Each number is 500 + 40 x the weight over its row's rms, rounded and kept within 0 to 999. Layers, rows and columns count from 0. Numbers have three digits each. The size before them is the row's rms in percent of the matrix's.

# layer 8 MLP down (transposed), 320x128, rms 0.153, rows 104-140, columns 0-127
094:522514497557464577476559476503484504541425535495499501525547555532462477450499441561492474586575520463555504522454470527524465464538512454472445474487488457532520546554446482510542545553460480497489552491526524512490437525541582511523481601566470517491524542570488575509470544543521561455520450566534453428459516509547484478448454542469521505582542472495485510549495520437458545506491
101:582469461468511517492420578579481509484481514533512564498512535484495544476511414473542496522462546455432557486486420564502547459462497468453512440525533474561532571521530473521563541504495528531511506433517542532506464547530558441540475498542509511490518430503491471499492538474447505454540493519434509592428446385543503518463472487485512451485425526447480518504514524549506471533511
114:472443471507542484540491508520511398477480405495480487481489532473487516528473531492537527497468446562514502515439540603520471458483438451495506522551521533527404496496477473502488433473462496481429503487496493489511555468542537541494533518418492458497484497486552496510498460429458493548540521534469450483485462476532565427391480528546534489471450450433518520545426506481433595550531
105:427491471520485516474567535455462508438559482531438537472501418480445563533455479409531545510496438516519514558485500561506486485537507482506479517422509490525484503496535454486520537489474574531510570440549438517509507494492351448530461499463447466483483459385522411513508534459532491494534471494454496502493499484575574448528476485511484485468543554514437483535492482501511472514494
096:568487470587439417501490462505504527476480445469526396505505497468484506542481496495538467571442529497544470440536522563484486533513524425495517533456470511407543464499500458482500482520502532500461531524468491481504535497521456457496514505543453379498552492537464536474438432536470460534486568483492490471527456460488517543539540524497522515604431447543471452481523563475507516429576
103:494505511532503477478447533592454467414471430485537513467509491566466534492548553494540496465497478506498547511593467589524497483478585557410501465464444527497473510473489480494539539508445499552505488421478489486532463485488484454489499437518519480481506512533484481497505493552490474547509481545391520497547534525508462435465410450517365579551450536520468509518518471469517481511492
104:491543439460543497458491471519398500488469510428521403580460496446511490507458494519567560510437455476550519537474509502453515476457494478510458505508469464511530508476528456529466495502500400545552493467467508384558414511448500471469562497475493463511499417469491429472556489528506504535420507525506488556455475495455598498526417508465511503516472480519457485489512458445464469477471
099:556452443491476482497612514522550519453578520465543441482565542550551449454505527546450536522490465548471526546471537458433536537471495523517561505458496474492530489544495510553510450445438477526471553510545537555535470510487506459591434465503508484505472423435490498560457466460494522499529498535481479559488522474505499518581539420481601487545519480522570561488462504468492494519531
103:513509541479490456497542519486468488493504554485486512546464522514500426550549477553430516528560468478525398477512492417465431467476491417467488488554510497538495463618444503561579462449501535475417491480491496522475529473468531519487504424565524461568404462491455552463482437471500491548554509535414455507514507470527511534466563557466467485496516494534482524474508496529453496436504
096:548491519495519488392494499521555507511493487416495549527506515463532502529485493485517435499524506535516495491498496554474447556558447517533452521518483489441548569528494458452434490499493465510505538535555554511441438499566445383542415566495466486470516527491480477442552590594508506548475512551480516490525473561468503528506451506466517498529449429495525472510521532482469586565561
091:487497493505457468472539542591494553474506471576469501495507459533475473436415480524494602445536501482532606470451462466540480562507548529477463556552579499521515496429461492439533517609534468448522483488531497497416517482513550534500486479563535542484520501523551463533510524552473490500437561474514529462468469483494549445478496488488525553540558495501467415536495500478526481540567
105:508550530457489525551497539432562537487531510483486572586529475479525508478461485486456475530518565528570488488553471466353466482481457448499449517474552552478584493485469514484499499474528515541518456489595497470555519530493471523414515561479449462462504503444446503534553542559482421520430520521464479463546537544510508493542528556479457483520517491510535443482439562538471484531501
110:592548530457528519508458529479483568536514444551541438482549497489449563435538531521501484540545515514486527478542473511519500498430530573393519469526499478493546454459512463560495504510505496478493519545501477575524478490490406524530496522486532429496487542507547554427538483539496506478453483553492451485426464485550487577489547549510482454391474467479578492518475473543574514554535
104:517607489500544565445467455512533544448534486578574526425542529502498492528485464576540504538496527539461478488414541489556499539433505539459522460572459523464469493528499494503568537491491550491528489499510606493524459492556539504515488567495501396517501460424488466462485512478477536550513534499423520436519513462568477519490528492532470440443496464516492501528488527499466538419447
096:500565441499408534518555484494545527586466535450465381476509509517466541502494518487570458506424441481516493486509518535554521498400522500518559510486516576462511408432528485468504548452521461558544501560449468461536444496510488421523476447499504458539501488539497469423480527499510512453535483501459525460528493514484528529477489529438409460513502499548539475429480545490496544494537
102:460474552525458427461488478523525503477502516518505522510560516557581443546520522474482481500562481543495455552497521499586485493556555527460490526495498461597413467556494478447560515532590539565491525440535547482460505482407515439545462459462486457503531523483462449494552497598498534522576505477473491448545487486480512523557526458506460480450486501498548496510485474543543596468516
102:520543366446462442487499440521525447525515479494463521506505540455600443500395519500446460509451464489420464512526490464505445475551489518433544483538489497460503486575496465492490394502490503561495561601520513529487545473506467426433457532516476478522545532468479519485516502512491491485564545486521534501495519486531515469511500557496523510501490407543539415522470524515493489439524
091:515540481421543485488518508541499489536520503523618446525526375483501521529477447537540452513449603515524504524569478491492491491470469537489485450534506486467506419592514523541515519429492436610532411443486481557534525484463516460460515537491510456575425469506502515512488509489518541490457475488508476494490569478562470520517472465502446517502513507415474553523521464480509544528505
094:438479525480497490471493550504515505484496485505514510487510542485457520492543466558538577476475468510491476476409512538542483439519502493518610475529499505477547523456486417450535590460553494488517483470488475503513450478479444507483425503497539560450454503553503474506493627509534569486577498441468465476552408511491561475533466502533488503554520492531543506552475501603486553489594
110:526431485494483471454475553462507479522511489465511494512564526526531553539463573480522460527484503561477451489554496491452451399517509495385526465495501543503479469501473556530472535536499438573516545494401549517483545468438427523514443519474482483447577540424537473510477490481508462477538451468513545547516449562551548459467479528500480514544538504537427459516474426455437454507471
101:446526525480493482477492469583551467470516518458488497496446476597558538467420505534434440587483492521518499513529472514433473477556544545435460490547451508599468505451542544512453508485472508482447510469442515529568498492487535486484512453508468464472535446481462481499544504519437523474487547556490498531520448525561529485546476469483513550501594512536526458591399499473506500496583
092:490471514469468526475536436478585533573521538527500464512473522597527498502455531454476511385544454535478563479472535502525493549517556516583492507562529531417557463500473450481478502521540466512553486424512527483492563478495436470490532518478523537437451523461464428533550518489517505530499477426510451368497546539493559519481465522444474445444531492507458525496485517476492544499502
090:523472415532493455491492534494514531480417464505510504498540466529505557537477562572465460495447540479537479533535492510502459371455446428487471439500549531438424456442540506507543568510551516510530497463526471475525521518489558463416539485519549525485428535452505512510534520453458541435507436493547565531500532531500480548559510467526521508559550463549538469535519518565525491568509
099:563526474548542463501471522504441552486437502497461497544466492469446557470584590581490557484506519543512395482589481491477525523517525492514473502417532524517436473496510466507474456461490505510498479498539443516476500485460530506500532529452461581511525566465577456526526508479445527479451592458560469528500539477539516461529547518514552546508494513461500498583482483590538500471585
096:548510533522498448537573514520477507538511500440559531525445564535489492559493506471542561507574555487529469495486474525538478540569530548439495478513509497581495517472575497510494532546479540454542504563489483530582529460501541441467502511460472526531573436552457502505388486503522505482422560531481428529533531529503522576546437468505499532516478494415511490435523456532439491435499
084:503441523543446451454472511529546481493528492448463533483565496499461553475468479608529531539546476494483545482447494454494522486521410443473494507479491489519445602531543493486510455533532486467495579519491545460624557560518480526555488535505466532503512397516549485440448516521506525535540476542492428476534547440449451537508510473523556523513534536527573532491455480541514502453466
102:475468523545467571474437498502413471553493534515467473504567559530501441545500535455568448475538481517500573408463468509562468519486543487413535391460465517462458462465519506486484481460524495501467534514510443435475453507518493556473506431427507500532483512492461483502541505514520535532468566528526468472479478460483515498405403522469450497502464499587491538536464517561507553458496
100:514445496515537473436554498527493558493521491493552504506472514560531492516505505473522492517465520582459474475466524524475602491625461525454491500471474473428485546493463526510551536490450541532544583493473397483523459492472535496518482515506579392531524403459505511527470514487563522509490497495563465465424508516560482532523515498452565432465523569494457497527428505545493464493468
103:524480610503573550578522515472557502484506447544484440505495530478562520435503431505495514553436510536525554458553400471486558554481549496472422550547504501510509500451455544509491508495486542527504496488490516478505539554481546550504505503582534495518523540479501480562427495463488428547427443500532571504557550463474477536574472461500504469471530455518553463458469508456512506576490
096:461501603506474494465551466551489527527494531615467599471480535534508511533500580463471501507494452473531555507507483522545427549537516546537516462444512493472512573482466508481477564513517481496556473467551586490511484481494543462538511467518483529483464558497524463489569424509465469491544516421480586447489533486535544557526461514551493536512544511470566513484457463518489583584467
085:531487427471394519496454483486525522458519480580479527495478532509400445521520473592467525508507537472484528470538491525484547468527490502423462502472454467510527527496477451506464572484544543479467487446519553521440528531496528459467512475496591562486435539566486516515552519551489525480502510532583518486455547438554493475448466548539540483492466445607536480455531506478544519586508
100:428503524597541503444485507509489488549554467478514443499473491483510542464539603505510523470495511526516556510543525524504517471609539499396527545436498436512460491521486554512497546511493547466483549445510471501553498506554415436566531453490494457524470509590512493546473584522519570503484500484509435533492436481499438545527503536551515506512566520512533586526484496456500559531484
094:515499490478478446447512536419502441510503505398597539504478546503595490460459515474530482505481529474449492464501508560530532504485461594545426587523470470538504547490468463487523510524501553468513487477506572477553472520498566517478495495520434502520598509477489501465445437506416424501464446563468486477461556461424533488524535534485504479521503499478485469525454579541566525492511
103:429470398464480469555590520501567511524471500437483452462454525538517529552488506488510434558518522525524508527451376533482483490513499538470541446558474517547475502480524498513487471478472532493502551431488520448530426458553474479496531527480473484423494521495533515444508523592492503486537544493589482435488492477460470477484484563504468543564432609493512514471548499484491428497497
090:479490599518521484513541489505513581535461462489475483434494527486495512523532561502525453404476528552484541505507493490530581470491540410526518500434506483540518530510494515455549544414537516474442526481436431548548490512495499544416537515570538607492519535561537556527467551604485546496452504472506460542569497518503473488484477469569483500428506481460511458498502454504485471533535
098:462524532451566472536340516473512539478486490495520493521497468508480461527500559463509475530442476558450517538459554521531571462444487475532529480545466455527433481564526452463497531436505509458470515457469516503417449527457467517444564557534470531490539532518481481462521583517495553455513431469433419539544594555498530433484498503500526520504468531549483528480499489511503502467464
102:442503543488504526533477529567467470482489555415511556488422548521469570512475450477511530563470522485588627472484453519539525403491488548446467515454502474580440531493546519516463543482472510456459456562502438474504477543441533528494477521504453507582482520472506504441480466485495495476547552455459475559544553481463484478508526519543533496495501590475447488517453495510457479462445
# layer 8 MLP gate, 320x128, rms 0.163, rows 105-140, columns 0-127
101:576456478473541489455520539485609500540483484501528431439511416515454494435553479527554491497500514530536502552531443485527517465510425510526571494520523431468514522594553490542500524542488533540495523425442476481527526489507564494480494488491495537549498453553457507476559435509489489516480541488451471662510486489535515533551523484500489445492485509414544474512444482452472506545506
100:476449502467559481478433493522475577466463475551413489478555508522468448468428418463538464497597455530448531465539454499520507504510456501488457552496446518518480511477453498511460440473491532489522451446538473508540543472464547510480493470599482506526502537533490463547455543543522481449421576461466506558502477484552572417519446415546518475472489484577503463526522531476462484497474
106:496520563510489522588492513447487536515452555547520513564558543550487529505472486474558554551507433559531526439528512494491574507494533525577473504500486511512497514518510516533418543490501505452499487493468566563492492553460465457471496534459483549523516526461426486613451454494533483484494531500612471513512470472543481524517462550469553474487489569548432581450567496449517509511580
101:495458435507496530517503475453527510507567528516523497464449498503479530485420465493604549528478484522474497561454505462465608518498533494511480558443501558485530504513519542432479557556573436521474530561529475528463481605466489533538622518511502526456468449473526532538487511476446520555495457538526419497477439533472596535552471453493509491531455552474493518503517470492517487439490
108:507439517535464482537494534413533494429500491476415509500542470454419534455506482481521538458540498511401510496528460432447567405524458491461479559521515485531555496414512500491558457533481530522469445478480485443433430479490571549473500538554444556540470525516452580493443513466508502508529482512476554492474517501474503511494500562527498408545496548505425549474494511458488493480456
102:514500518510528469506541514508500594473514497495425503539561506453487499476525528493529475536526490560521455477444557465387519514496517474620497492494462520544553544498427530502516519498470491457515445469557447474524551553513515431469436548511463483419553503475477502463484507506483559520525540506501471467520484578581558481519592510572536474536497537454504502496569566492471453573554
105:476495424540465528486464477493455483512389505533482452544501462450533548518466527561559586528435470492491508468476544531515519599554573555511527405504487480457486503508528534493448500441472434478460535487480556515441453468509482475533492494530443484483476422580522498473542415508511527519490520474502482580505495530525474532527514451507529417484488501441530522474504477427489451467587
102:497450526473510560454525524481484567516521483512470438525480491563478487480480538570494573490522538471421455483470426482432479507460578446551537516452456552517507519463519523513472547532542465462503485493525564453492486497546527492449483561497491545432512530510530485456528440472544470517428508365551428491452521473522537506564473496489483430471478456469416493526545480503574446499542
097:472439500437501524414430526496467578517517545464487557532451477494496480514482481526455502471488487459492585524487530513513494458628501426455485515557569500548518446502454505443488546562464511490496515546467438508571432489452524468476458566493526453452479474478470538537533436548499451512517562508528499455483487398467542530426464496471570445519499576522519481520496497509458497497482
093:416562481431456527522487528538540548566460488473477468575454479517547447501470594564530567479516549511442492455505507491520519485527482424489595543520499406448393449500466440508443502507470415489486498559479552520439494467472546528492491515475510522572461471516466459559529463506501543446532554483528474460482568533492512510519469452553555495512520480516485484512497533488490462478539
103:483454565527529523465512482464488457537522500556493495492550471479477583477533417509530573484462489546435526483466538540565518511513575540480498562557471483511442482477611551443534487532526488432503462505524432453470541470518544456524516486498441486524464536538490545469402512562510498492475481523499417479553592542518471472554491443473516486497518472494542490537496484578593492545508
099:446522499466502516536458512559485485550513562532509571470559554388511439488558527536542454516452488500415470497489550491530542556505483505521504496498484533496549529486502540485446522515546490554545549555452508507442477494509505420506502567514550441456517560480472509422463531498522503488472525500501461505557395506449472448545473541382488430465462504459474469501466443514492473420494
103:526477506420522542584509578455534552509553518451540498487467524457419493552502521559515408459477509491446526478467448520470568537554485471493518498523412473431501544586581459469451542498560489522530499494522536518498510507498483469469516480495494511493515457583531448491473460499510468464483524451488492410507569484468487535415506436476550540429472482519548463531512565526564497460503
103:507565475471452489550529490497535518450567536469501468552417545531474463484454528554482501445448457417485506513488539477506415527566505547521482512456475407509509523523471514537557518463395470523557520525564515463521563527514501493519458544452485482544519509537479463544491562502469462468480453517464505491521543474552394461497511426404487538473481445481551462549523505425469512503463
105:496480509551524563502489529435521518536551478552398551500477510565492479465449564483475478499562458535418509440481422486478447468548539498475491510535505494554530473513461474522469517459512543556426504495429499476525518513553546532505477549563457446464524496496490521511471505580548504480526485513545423481580532524524524460559498488488440482457471466366499518541488555524511437513429
104:491460480537479597465536555455526483496451511493525536526493505508521522525449494438512546462492476439469466535528461460488635535492458522399527416482534505477534501439565549550493550423515498504561479526505461491491508534493498456578477438560471523516560512538505548511553557444489573465498496494561463490459401512513487480506502571484452493487417519483507508515534445538465492520503
101:546436433470516506552445496515466497507521471496460585517468523514428577522421544473591431433474474582542478438501512406423470487524520505544534505520499526440431524434444509546448501547568480483509466470527548463471517533543552478505514488593500483532498527517481511484450474503461454485518451497498509558467476527439510535492530494555488492465463520556539510473470490540546435464545
095:526487511521477530552482488456471547566502448493551477466505539528514503498425423480473517448463559536500492524432461460505454513528479586525492519535473466501486544504535502513451557554495426503538533526477528445526528505517506448495582544477530493475485564444492519491521416582558537473490403514457425499528472451519440479496426482450470494447516539538429497577459532515426444489553
106:515538495578524500494497534494562478494517473463518413499505546447526436492445469508514529480476449522452491495461450430522587470525471525563492478460572458515518422581471543423582460500408529483541398566520565507510508500495504516533470465464433480513474498491477550456582507505551487482522498491453481505444516485524537488452517527494566525460426446464442549499479478458529528465502
099:512517512454495473523577504425492475533467513531500491514443539533532435438512466502480414457500546558476534453524502543593518499459597513569538459519462417497511552528532445579514489492513438496524550510480523564528544504415449497494527480540510496510511463467518453487553471491484534468567504544482421492519509529548519490525570455541516509603474529439496462426501442515477552505522
104:501449498484512488465463434503504534471493539546469548569482531482463547530494547516426531495542493539475552526464615494489549505552455528489545501497514508550549493494519452570485530509523539541497432499479516536386532546479540441414515451469526582482608520595481464516506454507501528436487484484472488541493474503537429570474501494478522436462526509476566470460486512466477531546557
097:483396483485508477485533504542510497515487540464542492509551531554516497504490490527527429534551504507487526509550529528464481465438435485462482482502565527424495545459518506478545512575556494503548511529451501527439521538544535471454509564525568510535538525433501494466482514505456544561524407496464508535541471454540497593523556504519475487564505424574481481608514505425506432582530
103:476573495508503529581541462501510532482519483481499510488546534530522459491533470481478501450444460570430535504517513509449605431500568567554436514522418523518541481558479539411413513529522491578497460569514466505451486504538511525565520435506457541504483528483432489511471556477553449454499456542522442475584572483475499489520466536480527480449563495482446477497519478518487548462496
097:489526546480493491454501505526460542476477532565491511482470491508498513540535496538517533496499429520468486502512488500536587461448384491492453550497449502463583563512465524598494520481476607569561535493515496532517481527530547492531535503494516441477483551478485480482475499522494518511509568502520535493569430459526532504506564596615477541466496520524518527518506486467502552641517
090:457492493429470445442540521506509510481483520511533424611486578480539514543501480514493466474550532489438498513496517534468466548410463463559518518460547484397542480525480476509501549529510517547514505461557464554496565482476513560424480462474490539507482490485520385490566496487543501527463586521564537554475508470502492476526554556500428517514499493482503568576455500499480531569466
098:501456530468521515513582533413573531511543514582502470459538506495511475479543531538457452405529491478529501529530576524525551507467499425559531466517501581480449527523568497576505538566532459527553463510540417547507502507498440487538527447528475479423497443502546459508503474486559493549531514435492498504481459532429473532468431545511467534549471468486530439419459506520488514466509
097:481462470509521528509558461482456530489438470506509497459512441501461461408563499494532536443437566479445500533509463459505465507542488485500440512548460467442547499462502491504398532508445535454575466462455516484447483469545516554465544517570510472505472439534538522599508585443508562423431513520496538463457527514505495489440478462563575510451538503455502490492494538559511512554531
101:519484482528499519566512548466516535457504392516503484459468470516526493473515477564514502532485494556500498461429431489502495519570506500556475496592468494451521476505542525514558422542475468532465478588510536472557597464516549545476536463514446457471445531488515527456534530485507516513446468505482486477503581455483443522507503489523633512541461498537451563574475526512553492533416
099:528515562498475476521505448494529508469499546539552586528495546483569480469501507479399461526518465552513456479489525568508487535424478491521498547445491505434439507529477517454568511528478519435450540505554568538493447548526586534503466549457499551485475428528566462422486532511408532540489505571530528506553444496500530543473469445475485515490539501548476491534528449468502554494590
093:440517516508413506510524437500551576520583505504519537536520454535490516461538487516449474355478458511484552536443560512543536468522474503517533523487484518508530531416519544520504457480477433517485561487523501471531500547507425378579521522499514539515487494528545442501452577551497530520524514494469496485475513495486467568475498540496496458455493490555588519464507426540491436535509
103:413522470594521438496583406464479445514466509528510542509513507485509482421478559546585594547451533458508559496483541517535493531600540520465445495419569477478488494474425480508500501437554488511515530475508491500507531470540539497465525478529422484451483514549518477534489472538529533511438487542535507545451492425525515490507477499532494504473517582515460429503440505479463534511462
094:469476472544479467543526470554525535514456484500492508497501545498421555468500485493468468515545532520473479537501533480453469457540506426518531425486556523500489453409437528508549503540548422513569481537542479588468518525484537467501523560474587455551470396469468452534515567469557534487519482526539542556585490591558473546496466477497492491526507547537579495525496490447446477477496
099:499515560527518481535552513533446506602470507488457531468470586513513505526512482468423461408494507503489544491493548513450463547546467459473506506525478514452525436451488516428485582444504502533516547513504542590438434504464512448568489501507554470553480494490466506503476515529458521498546502513480480509553557571545555477549535581556552523417472491464457519481395528464486514454502
092:516468473451468493537466479532484471503444504502500445537435578555483485566522480428498569438489488512541568560505442490500505555544455526440569460436559525500495521452464471450470531539556459578548588526494419519459502482425524507496496439614540464541515493516521523493529489514517496471538470548506551485497465464468499464516498480423556557554481500452539538521503452464531544518507
099:505508454551440500475524520476547497545484506494466512545484553565460460478510530481530475499471502464509524536507549539603535578503513445457488563497461518495427477525513533493463539602481518469538461414481446456540542468461504520518521546528474484462515540512434515449555467489518503472596466560459494540417376518533492463451545529489571452455506521532541507452503499549573492494496
100:411516491505515558580489544468505531503526528533584504496513515470510513440533528493495549489504552475517462478485519550463584463513503515536550510555539432535472425507471513540490486522439510473507461499532526574535417470473466395547451456490406478464517493498487536471428494452523469463484547472547531470497527467521500589518505447466514498510491515484531509649515467502468524559552
# layer 8 MLP up, 320x128, rms 0.168, rows 105-140, columns 0-127
100:469533489533450580455501455518531535507452476503488489439490454456458452468493514474420533458476480500400533499475478538491422567440470526530514496524489513527493506584478535523501462547570485525459483460533504553512490417523547501485506502493509512516458590486542502531522488461461462468548439506423552551521501567526505474554415460435513431441515526479567516465508521495591419495515
113:525504495587554509526503506519544513458412493564469398495609487532486430505535505505503541445418403464505537491444514529527512531456498495528486541509496509418467523461518538499533499442454475515441532521458477434511550487539493572548542482488519589494477541477414472493517531457531545483468461425518496484524517518481532483537474499531533444490505465484525598521439502487512556535459
097:493506461462543496501441551542514440572487516482496494454446518567553508454499468439480586486425511542453503500490473421493536478494530554492469489510484525486529466470513549526452517518430506474568469504499511447531543501443549476505467417497493486492515463464513532507583554469460522538423484623506458414549569487550530534463480480505528508449533503533481425490544467462532444558452
101:502529546499481505467515526489565512499489432511488501492554567452511463468566487513465495481585537494499479537483425454501481489546463504478570471434471466514448478412490442529519414473533443508482510479479483417530488507515492486463581497506411460511532412501471491563582492444592541445460536504463514498421542485463575521531430495478477458548459544486491508506490560527510547461480
108:527536490525451451534549484503529517485434495509523453496552494483469534487618436419461559553440525562439559533544555454467548501489487435504472491530507540508545539508462466498521491516442568470451486497495469515519394465571441526498464475451491539532489536523467439480491522488429535496493436524486552567532530527537492445502448475514453496445465413474484486473542516506577469515545
099:601500445579570527480500524441534470518498487505491552561479508484495459515476532477478528553493463480520550566461534586443398411496517564462531494501503510495562478482486445498462526500495487507488494537523524542477516517527549554490459490537462515444504464457453540499563576496408465550531584519506481505433523548533559566518484502445547506537463510438464558553540488508528490484556
099:513518559445539551409471566401576474538553468484460483476473467560538573531546467504504485490410503464520480472488469499498538436520525455493468572500587557513535531566518524534483569505458468491536415547498523552478515549458561486531487604531492494503465498534486481542511513492497536494484560567516484508499551550532535469520499508429478474475511484497467591429495454495488526482494
101:533471441524493529536529476478485443501469508487521474456501498574498520483515523576511553527430473561519534492504512451528514551483455519509449499505505453461533509532502513529552545513500491525447458515527491499520562456503525543517469466500516498617467474553494420397582451513514566541534469483448532497443521404525470522450426574453431452400482451533497508513471522540514519582506
094:482528488530469480519484560464487523507495475537451472527502414562491549450484500518528447508499525524480481500586463507526482474525484484557476464560513574523451463472453491488603550540536570501568511494468461493497480526504584472554537553487536601525519445497497552519398500442509412505533497449489526485479571482416478520538498496494558508523544539482454457507449488425511445569509
088:497514481520536498611531520458495465495540567481558520527545507407495476541538512496488452481417479554485464505517510493482571469484484510457487475501496508418563473506447451496457490415494414526442560497456505520426604544483465538453445501467496454466472444497474500386548486548485490489446452521480520516472499524552541502498547473526476529483456542463441467459537545535531485477442
097:525450584455491497441502529537491486413483494440530503474483507493486491505527537460521403441507535503482504495427549497488526461552499512471513447450544407471518524488534541497484413567469538523456544483524592533456427528531513470486482515463417476438469523490444480491501504562454523552472482457530529480495530491422518520489514507540504575513421478576425496456522487518494561437449
107:612535501474481544490524523548510505544453469519471472497479501499495500419471581500489531493534499500534442442550507557463536479500565442494520434428424503498531489560525496536540555506517483558452495497519501498515488491522415551503489434405499526485533500498513452460467491475496534430501490460574498523553414457511499554445474535475509475485423489492495440595415487487504436552540
104:443510442552484475510512428514536493458587529500533529508485508496504494414569519476474595521422471528481482471535460417557459475549485516473520523460507562463482430439503508495515485506496496507524581482516565521470556514496508516506509529543482594509478490543444507459539487542497612533549529555433506487490489461439514491527530540490506526538548530560526478554516447452613496480460
095:570502482507502570493514446446504476528505477531448478482515467540488554495522467518493559504504494526464510509527509463439439422475535424579536498511507460522556425478631531545487404544476491469492477421533550451597514463506512564480468544422505461546503486535511519477508577564514497522458472502463512586528523481502424512489502447475504529503543503479430480471491502464452479518453
097:481514490577536396565528504549505509432509544522472475511508508510600522483555479485490470528503494548514528508536465524476499464559540487554493564483440489479454515583495561503435477476529456519457426482487496512482522605420449501484501448495505491457564484521499545523527453482604481482451475523538506576546446511497485551509481534488455397530511524501506511514545500467403487455466
096:534454442478521462533497593453548525509593475472464460530467484441434441490471517453508557506493524417454557552414502532456507496542523471564607487441482533550513466503481535516481465459533518444493445485551517465521427462577480440574518490523534470522484507478499529422457472478430542529493508535527515520583512542491492488461534503460520534504510485484514498486481530591444486502532
101:561522446539566419482502478499504471468445553521513485542545454466478536549537516466421544507482447552546426446542456573412483492508546505541473535466585485532439430426480528492448460527526469475541517435556502474475427528522553439479494515514457525511563501569474515462552534536563489482479460466534491551474527480492507476544563516539475492458499476546509499534474450504511454463436
096:502535517557449468445550472504455438492499509553531520536559528509514549571463519477442568484504502536505531578584512465516518509496481447543497444485467506450511448438473550398534478528461465467448472471460520498504544520628465521559544504553559500491429511411480490467519527490513511465527464507493456506455511478499471473476516425523540500422497513479432508475560434552543467462496
110:520477501501479502504549470481513553504490505460517453564570508499521461488499489399447525476506508550463443480498515473502500516496502446567519437455527507506543483543448441535563439535444401499495504481481447453506491534483533530567516447457528538545411519477537471443429507409512435480586496523430483495486531469468548439454560452493443516554487452456473546459487586498537501500479
096:553513422496472529494509565494526482485544451476541543459533477497472523549487517491517511506475519458426515488507517438523509494497498500468489455487512480531558472513526480568571570575584511510472414538521461525509513482511503563462493501447403488509584507551452527509530554470460547563503468513440542458512508476466479516540478462569493501470463483529517584424571371469480542505437
099:495533437464516518500489547523466571458532520532497529516423437523527427492526536546481465584470534486497500444441484527495480500461473465498570458408456435518442442422447476477557541514534584514459524411537517484484478517459473513515494533511543505452515473509525562510563448488470484481461470523613509523473541493481452567491515475514479535505534616512539450504539504503522531481551
097:391498520456506515509457500494539518496591503565507495522411498527437552554454458546504470469428496520437460514479457439486551488471493478357466526473465467526503541468463530525490458500524554443529519499463515517490468515430496483520474460457407469517508437543565483435502523526515506507468567487479492511503500483489518416454556494542556433420526485485498468536568514478517490469500
101:521535474472531441577513443510491506523531446535516522443475463579488490432452481478535537510535529572472499531505539394582495444522495440477493513505484473541500497426454512443508466527566497492484543457571575486407446524525551570499520484526476520524538496530493514523525531492517499463494461554484493515495498481520509533511512485547448466486477451474452484482584577427409501395512
096:481481529513558467468475533487467516554461439553520485423487496537547483511531514490481556490584535466531485485415510477485524464486444513459540500572487469520439518533488474498454455484559475444494458418554443514522521486477485438488524491405526502571577445527521552510547510443526545528487505476500507525563562447437572542441519418504513517488560519470463445427463551454500517481452
086:554594517494524513517485565519433508541523552464572474521401501553466467524503511422472442481511537491473482444616505565453537571456519450575518489496562508508537483476495519533488454481502474507524412556518501446467454487499503519456477503491553434505466540444442514530530476445446530486584452539482553521474479461512507505496499498489452474484502511433495477570504501414469461540490
097:564437436504444478588488490544466506487454423602526481523518471508513512548483508514449489537463534467547486451483604518480541559525483523496423529526530527491496556476491511438540532504482453468513466497549503487531464494546507543499543561548493514510486462391591422579520508382528538541527487517462512464478479499476512515469530464489492526526486503514566449479577455498506465471506
100:487512519508534586529492537490474469484458556553460540480522543494488536409530462536502470435551509510493521441483475507486504484564547447557494424549509527434512501532466499453535559522503568519500470522511487454462472517554550500487514544558433510462529496559587473512517490534425439482521495497499543481474387531490559416544529479533420476524479491582512450510532470496524584561489
097:469464521462580507430448432476548499437500499422469477481523459497471459554465494534516539472482549456488542469485508423514501481507532462515499555417496471555497552477532466493524528483564438538496457464511562466443569482470511471507524537534519592506506562568547452552501566515550469576464591504470561501433512471510486568528414475495501508449468518461512464472514484543475526509545
095:524460482481544525491489516531583422452446514509539473593491504545497539477516496479504535481511507457501435525453510536443554502478493474498491557540539412554472482531540479566546463453447481484504503481502529531463458533447378471441501488431526515481505537473562556586408501528494493472590497506486515477492472548584464515553563500488545482514448542529518409472542531494487499488484
083:404436551553509458462514444501493523487516493483548519493458541466503551516446532464506486499514514506508427521480495572509522514498456472510492442550454485397545472543549514446543483540536517395542498480423456562543470504468524537478550464498479490533530540385489505464441506439469493550472480473428475429483534499560559532461487512425519520512525509440481523446429537528517544519502
094:477492536494558450453503524550574436526483498538449565530530505492508465439521484418525543468525466462505608485546422570559465464509541500563460483481508547541505458512584523568472447518470513566475519468477488537523512522519522477470545381498460523533461499587414446474474461484482524478463485454452553489476474471483526509521495539435466522475533464477569511511477488516443469497531
088:546515525508414476481528502526455489480573476455507470488494502580540474536511483521542443427440552518508506436460487455527510425512501552460502462507467534440528545503560507494467446494479426512520456495474506405486507489449451570561534552506466559510491516536568493476499426506582493508527478508492400513435550459426478483523504471541380433452519496479527468493522490520483491515461
100:520405505510475556458496506471440488546457402502535597481438508556491526501509474450497567469515528523490552531552586543531415534491563526501428546468441499521517498448538561518451544500510475510421560505510507399509488465455507431549485540480497480591519537489448472553475470524560500494510566484533460498491539529508460489512472456478492447514524499523474508466483424441486499497491
088:434491477474503526485438499509539534562533491588490513466457463478533564505485541534523524563560377467485476503536489454468425558512489510486529497528525430507480472452461481497467528487491518552484563498520484480570535496435467405473438461515531483538524466475413557502548495546514430506536487397510555479487493506585515458472524523483500444506483503437492527513444449536516480418518
097:468484540522580456432533455524474494556557500493532441460481476489526533438521506470486495499525474500539403504511427483479483551513445490457426525521509435567488553484494488523510485417534467514527569494529503509496566449509514577483471542439482585522388529533495501499496515458539390533446471491512486442519525501530490510471501521468507450526459516478466526546513403542560429511471
099:475483530546484556509398466508468474497505449559471527451458407498490522531518575574525506446462498570501471479471480500450530563468506522514511494516475463504476504537454532549455481412474567404455480456526479522513506505487462551519526540492528513438525432564516464605450491556552491490515482506573505500532464534488493538522534445383537504554521523519489582480494483507549511535521